Weights of a small transformer language model: 21 layers, 5 heads of 32.
Each number is 50 + 15 x the weight over its row's rms, rounded and kept within 0 to 99. Layers, rows and columns count from 0. The size before them is the row's rms in percent of the matrix's.

# down: layer 10 MLP down (transposed), 640x160, rms 0.155, rows 271-277, columns 0-159
# gate: layer 10 MLP gate, 640x160, rms 0.173, rows 272-278, columns 0-159
# up: layer 10 MLP up, 640x160, rms 0.167, rows 272-277, columns 0-159
down271 097:56 33 50 68 41 66 51 66 65 25 47 62 46 53 40 20 43 58 58 74 39 53 41 62 63 66 54 32 60 45 76 56 54 47 43 67 55 38 55 54 58 61 66 89 37 48 59 45 28 26 58 13 53 58 38 40 67 38 64 69 71 47 50 80 72 34 34 53 34 80 34 57 63 43 54 63 34 29 59 34 46 39 43 26 37 81 52 15 78 46 67 68 64 52 61 68 47 33 55 35 61 48 52 26 42 56 75 36 50 59 50 55 67 40 42 57 52 48 56 34 70 61 60 50 23 99 45 64 39 46 62 53 66 53 60 29 47 27 43 30 49 72 46 78 44 28 38 44 46 56 43 52 67 47 17 48 49 40 40 68
gate272 114:52 57 42 48 67 74 67 69 74 41 22 55 49 40 52 48 41 34 26 18 62 20 65 74 51 59 37 43 50 52 40 58 49 48 50 40 28 64 37 53 59 39 60 48 35 68 22 28 81 47 65 50 80 73 40 36 70 39 44 35 52 45 30 67 35 63 56 81 40 70 65 50 25 57 30 55 58 51 58 46 49 59 53 61 37 67 59 62 71 59 35 40 20 51 43 39 56 42 67 56 22 49 41 41 49 66 34 80 42 29 33 55 42 62 43 33 43 77 42 48 66 37 34 54 63 27 57 48 51 40 41 69 39 66 57 43 52 47 61 19 41 70 69 34 56 74 41 46 68 44 63 54 29 48 60 61 35 77 21 87
up272 122:49 53 57 46 54 60 39 51 47 32 40 61 14 44 55 29 45 55 52 53 71 33 55 35 65 71 40 18 50 55 20 75 38 31 53 61 35 37 39 55 79 68 48 81 69 47 67 55 30 39 37 13 50 49 71 67 32 51 58 30 38 30 57 15 44 84 47 42 51 59 42 35 43 43 58 39 45 57 64 54 42 15 18 61 53 54 58 42 59 45 26 65 27 52 50 40 24 46 67 54 40 73 62 45 50 65 47 36 53 52 38 65 48 51 36 66 27 72 77 39 50 37 45 48 47 65 45 34 12 86 30 68 52 57 47 45 49 45 44 49 70 50 56 67 76 68 44 52 47 62 52 32 68 71 59 63 46 57 74 35
down272 091:56 41 63 51 51 55 64 26 43 45 52 40 66 49 29 24 57 35 81 45 79 43 72 63 29 23 53 47 29 85 35 45 72 84 44 55 67 44 51 64 59 61 68 37 87 51 53 28 47 49 47 32 23 30 59 57 53 67 53 44 33 69 56 40 72 54 34 53 37 52 56 54 64 57 60 53 58 71 56 30 32 48 41 42 32 70 09 52 49 49 38 51 41 46 72 34 49 61 63 34 61 52 57 85 33 52 44 39 61 59 52 38 41 42 28 55 46 49 49 29 74 52 60 38 45 52 55 90 32 73 36 49 48 67 61 39 30 47 34 54 70 52 29 48 47 54 55 28 91 61 56 55 57 34 70 57 49 44 69 22
gate273 099:46 45 47 62 42 56 53 17 90 45 45 44 44 71 70 25 54 27 50 71 61 35 30 87 24 59 44 48 27 50 66 49 52 55 32 74 53 43 51 41 43 52 35 64 58 58 51 55 71 53 62 41 30 57 56 62 55 59 38 84 30 50 28 55 50 19 59 55 58 53 37 71 59 56 61 55 74 37 19 37 38 40 68 48 45 58 58 28 30 34 73 71 51 42 55 38 18 68 29 62 45 66 22 54 49 35 61 60 49 25 59 38 50 20 72 41 33 62 59 52 32 43 37 59 62 65 34 38 35 60 32 47 62 82 14 39 40 51 46 37 45 55 33 64 66 51 34 43 70 48 68 63 62 33 35 57 52 53 36 66
up273 099:20 61 49 52 82 29 40 26 65 69 45 39 56 45 62 61 31 47 43 35 49 59 65 37 35 61 44 47 57 66 39 62 99 57 73 46 41 24 44 67 62 33 47 50 29 35 69 52 57 50 51 50 87 44 62 42 39 50 78 40 44 68 50 29 38 53 50 48 57 41 57 61 49 60 69 62 38 43 31 55 73 51 36 33 39 51 56 53 70 45 70 34 51 54 52 48 57 17 37 82 52 93 50 37 51 52 57 62 56 52 75 33 41 38 67 25 71 33 21 42 67 57 55 28 39 23 40 73 48 56 50 51 46 54 54 41 50 74 47 53 47 12 29 55 74 53 53 44 54 46 72 59 22 44 71 52 43 79 40 56
down273 099:51 47 39 57 40 54 54 75 18 48 09 04 48 27 42 43 50 65 49 32 46 57 47 49 54 59 33 48 38 55 43 48 63 69 55 24 30 62 25 61 49 45 59 57 10 43 64 64 70 71 48 57 67 81 72 56 45 30 33 31 74 39 60 54 46 55 48 87 44 54 43 62 55 67 43 48 26 25 51 78 37 45 44 36 45 36 50 51 84 53 55 64 62 68 66 65 41 53 48 39 35 77 68 25 54 41 37 40 27 37 29 64 53 54 30 64 58 26 58 52 48 54 62 39 13 46 46 63 45 46 59 47 46 46 73 68 37 43 76 55 62 64 56 72 51 55 43 51 70 52 60 35 62 38 66 49 68 36 37 64
gate274 093:79 57 24 36 36 26 48 65 43 44 37 54 46 61 52 55 53 48 56 53 44 61 32 48 42 23 45 31 40 26 61 76 46 59 72 27 49 37 59 67 59 54 48 74 66 31 38 27 55 54 83 30 77 51 78 45 60 72 75 44 41 65 27 56 36 55 66 21 25 65 50 47 77 50 59 29 70 51 61 70 48 50 43 44 61 50 68 41 78 63 54 27 58 57 44 37 52 63 61 40 42 56 51 42 59 87 48 36 50 46 56 52 27 51 51 53 88 20 42 51 61 58 30 44 60 47 47 30 27 60 61 67 47 43 32 62 84 48 60 34 47 67 40 36 55 39 55 64 55 53 64 56 12 39 50 57 67 63 21 68
up274 092:55 53 38 39 46 43 77 49 36 45 64 47 51 40 74 21 55 20 65 63 50 58 85 69 35 43 62 22 46 53 53 26 58 26 23 45 34 40 57 49 48 49 52 31 58 20 21 11 55 45 58 67 63 50 49 36 38 45 68 61 47 85 76 43 23 35 56 51 34 37 43 72 39 51 53 46 79 47 64 25 28 42 51 86 49 68 45 63 66 54 51 34 52 52 41 40 57 38 72 54 40 59 52 48 54 58 28 49 57 26 56 33 55 72 33 28 48 53 41 69 41 33 45 37 66 28 61 53 47 39 68 41 54 58 44 61 59 23 45 44 57 60 56 39 51 19 33 75 58 38 70 52 66 38 41 49 19 37 34 75
down274 099:37 52 50 53 30 48 64 31 33 52 73 52 20 79 73 49 40 53 43 55 47 45 32 46 29 48 58 47 74 55 22 29 43 34 39 63 41 68 76 49 15 48 16 33 44 48 66 69 55 57 69 63 57 54 65 41 80 64 26 58 51 68 54 51 62 46 27 61 69 41 57 47 36 52 36 61 50 85 79 43 46 66 42 41 65 73 56 49 39 64 51 56 63 57 47 57 39 80 68 40 45 43 59 36 54 43 55 35 18 37 73 51 50 45 70 39 56 73 56 43 40 73 50 46 49 43 34 74 49 61 74 26 41 38 38 41 38 86 50 67 78 69 70 46 50 53 47 62 54 60 51 46 78 64 68 68 63 31 71 70
gate275 096:63 52 51 67 54 19 61 50 80 75 43 24 32 53 66 36 58 46 45 56 42 62 40 53 64 41 27 34 40 84 66 47 64 69 50 23 47 35 40 59 52 24 67 36 51 35 96 48 38 57 51 59 36 58 44 48 17 58 38 37 50 22 65 47 25 40 59 88 53 62 67 54 63 60 38 46 55 79 38 67 66 61 32 53 65 70 22 55 44 45 61 58 55 58 32 70 44 40 70 63 60 45 44 49 76 35 52 69 56 65 51 54 49 31 64 55 48 61 61 75 53 26 53 50 64 29 53 34 35 51 43 44 53 39 45 59 05 48 56 65 37 53 39 52 46 53 69 23 23 26 38 45 56 63 28 67 55 42 60 68
up275 095:14 42 51 62 50 56 62 42 72 50 49 41 42 36 56 65 27 57 53 36 41 85 67 40 63 53 56 86 69 63 54 70 17 77 50 87 44 50 63 36 37 70 49 60 43 61 41 70 35 29 62 44 60 54 52 60 59 31 74 37 44 67 38 43 56 30 52 34 44 54 36 85 76 34 48 41 58 52 53 26 37 37 73 24 31 37 76 46 47 57 57 35 43 29 84 57 67 46 53 49 44 75 35 35 31 71 42 38 45 23 49 57 47 84 66 58 39 56 43 22 57 56 60 35 30 66 62 35 31 56 34 51 56 53 59 44 74 59 53 68 45 53 62 47 48 58 34 67 39 57 62 47 41 34 43 20 68 51 44 52
down275 100:39 12 41 58 73 45 45 39 84 85 47 39 42 45 73 29 63 48 56 67 55 76 33 36 67 70 37 39 49 63 48 47 46 51 62 24 51 19 46 58 46 44 52 60 45 82 64 47 46 54 77 57 54 54 67 50 52 51 53 39 59 63 52 54 56 53 61 51 32 31 38 62 71 32 22 44 66 51 67 50 32 58 68 46 67 50 43 58 46 38 54 46 62 41 45 60 38 41 47 58 64 37 56 61 49 48 41 68 47 46 80 77 56 53 24 67 47 48 29 52 79 68 27 52 71 60 66 15 17 22 53 30 64 39 58 50 41 68 81 77 45 49 70 76 30 47 37 41 27 58 46 38 80 43 37 57 65 25 55 45
gate276 099:55 32 72 65 38 52 29 41 35 60 25 65 21 74 69 44 59 62 55 73 65 33 64 40 76 48 53 46 21 86 58 45 69 40 51 52 41 82 73 57 57 53 58 45 26 33 54 54 44 61 56 48 44 61 43 53 23 24 49 47 53 51 40 57 40 40 46 69 73 47 53 51 60 54 40 19 26 44 39 52 52 30 73 51 43 55 86 56 50 77 24 51 44 60 35 82 55 06 32 48 70 25 50 59 65 67 63 49 68 39 56 37 42 44 62 36 64 66 46 45 53 43 45 39 69 37 25 54 41 47 28 58 60 29 43 50 28 69 60 58 60 47 74 30 55 65 80 54 25 65 22 50 47 54 54 45 47 58 38 57
up276 100:37 28 54 64 29 49 54 71 48 48 29 60 57 57 61 35 59 49 58 25 52 24 56 64 39 35 43 15 73 45 47 46 53 37 26 50 46 18 47 50 48 43 41 68 36 22 60 59 50 51 77 70 52 99 49 46 45 24 40 33 27 61 34 39 52 47 55 54 57 50 76 48 35 52 28 20 25 51 30 61 44 53 52 42 50 51 44 50 37 19 18 31 30 30 66 71 60 41 34 66 49 44 49 51 50 43 53 45 49 53 67 50 48 55 70 57 89 91 40 45 57 45 81 47 78 50 52 51 64 39 22 38 77 76 47 53 51 42 48 36 56 50 59 22 51 49 47 77 45 56 45 57 33 49 46 39 42 51 51 56
down276 095:26 69 48 29 64 44 40 48 74 63 46 58 47 52 18 52 35 37 47 46 71 35 49 27 57 63 50 66 50 32 67 48 37 77 57 45 42 55 55 63 47 63 37 21 64 51 54 34 22 72 34 61 46 50 32 27 37 68 59 61 74 57 56 43 52 76 57 70 62 27 45 59 23 26 40 76 50 37 54 36 82 77 57 40 63 47 56 41 53 47 72 35 95 59 54 52 55 51 59 53 69 43 44 44 56 64 68 64 43 63 52 52 73 80 45 47 23 54 57 56 68 44 56 37 69 50 49 41 61 19 48 23 61 75 54 28 30 54 20 65 45 66 52 41 48 67 56 72 48 64 53 14 40 61 27 30 54 43 55 58
gate277 093:57 55 42 54 36 59 66 50 31 66 46 58 36 47 43 65 55 49 74 37 52 65 54 40 31 29 56 61 47 61 36 55 57 45 47 34 38 68 40 34 66 48 46 60 59 66 33 10 56 52 50 66 32 63 47 27 48 37 21 47 42 75 40 24 62 48 39 60 38 64 74 71 70 33 24 49 47 53 45 60 72 39 48 66 46 11 21 51 35 31 58 67 21 53 77 59 66 54 54 42 60 44 30 38 36 60 37 27 63 49 42 70 62 47 59 63 30 35 51 64 32 55 50 37 44 61 41 73 79 53 46 28 65 68 66 47 52 33 83 47 43 78 38 55 50 52 00 71 39 32 42 68 40 39 61 63 68 52 44 59
up277 103:52 62 38 47 40 49 60 30 34 62 54 44 59 51 35 52 64 85 48 37 50 62 57 41 49 41 38 45 78 65 29 59 53 56 35 45 49 42 57 37 71 37 26 33 35 45 02 40 45 75 54 51 33 65 67 43 59 50 43 51 58 59 54 47 56 44 51 50 58 40 31 50 65 36 32 47 62 24 67 54 59 74 35 51 65 32 45 45 25 55 81 72 61 56 75 72 56 43 66 23 70 45 52 44 50 61 52 53 41 45 04 14 60 51 51 48 33 15 41 40 45 42 49 60 18 55 41 55 42 44 50 53 30 63 29 57 64 50 35 82 00 41 44 48 49 54 26 65 60 39 34 24 66 58 61 69 47 39 47 65
down277 095:71 72 66 52 38 64 51 56 27 27 21 36 43 50 65 28 43 49 53 69 39 66 72 56 37 43 34 59 32 56 64 40 59 41 51 39 39 61 49 22 76 80 55 35 46 46 66 55 50 56 58 40 60 50 50 41 52 62 70 63 66 77 61 49 42 40 35 21 63 62 35 24 50 40 46 36 76 44 50 27 60 72 57 63 72 35 43 45 41 37 58 73 62 17 66 41 42 52 52 38 60 31 55 46 54 43 68 64 53 76 50 35 80 60 67 67 41 43 58 64 79 48 66 67 72 36 31 39 45 39 19 62 42 43 65 48 67 70 36 51 36 63 57 88 22 55 34 42 47 36 28 74 60 60 46 32 39 33 44 84
gate278 105:17 48 24 47 39 49 50 54 54 59 57 54 31 37 47 54 46 39 57 49 61 63 51 60 95 52 63 15 68 48 53 54 39 67 56 69 30 58 62 43 69 62 45 55 27 64 72 64 18 34 60 49 51 44 26 45 69 52 41 42 43 48 57 57 52 52 54 69 35 45 44 50 57 32 40 17 41 78 74 43 42 38 25 39 48 42 74 52 56 42 55 45 72 47 38 38 40 60 64 64 46 54 30 49 50 41 56 60 47 66 64 49 23 93 82 76 37 16 65 67 35 54 46 45 43 47 57 86 49 42 42 39 34 64 41 56 61 60 32 72 36 87 56 27 54 43 67 42 67 74 40 43 57 62 44 78 69 52 70 57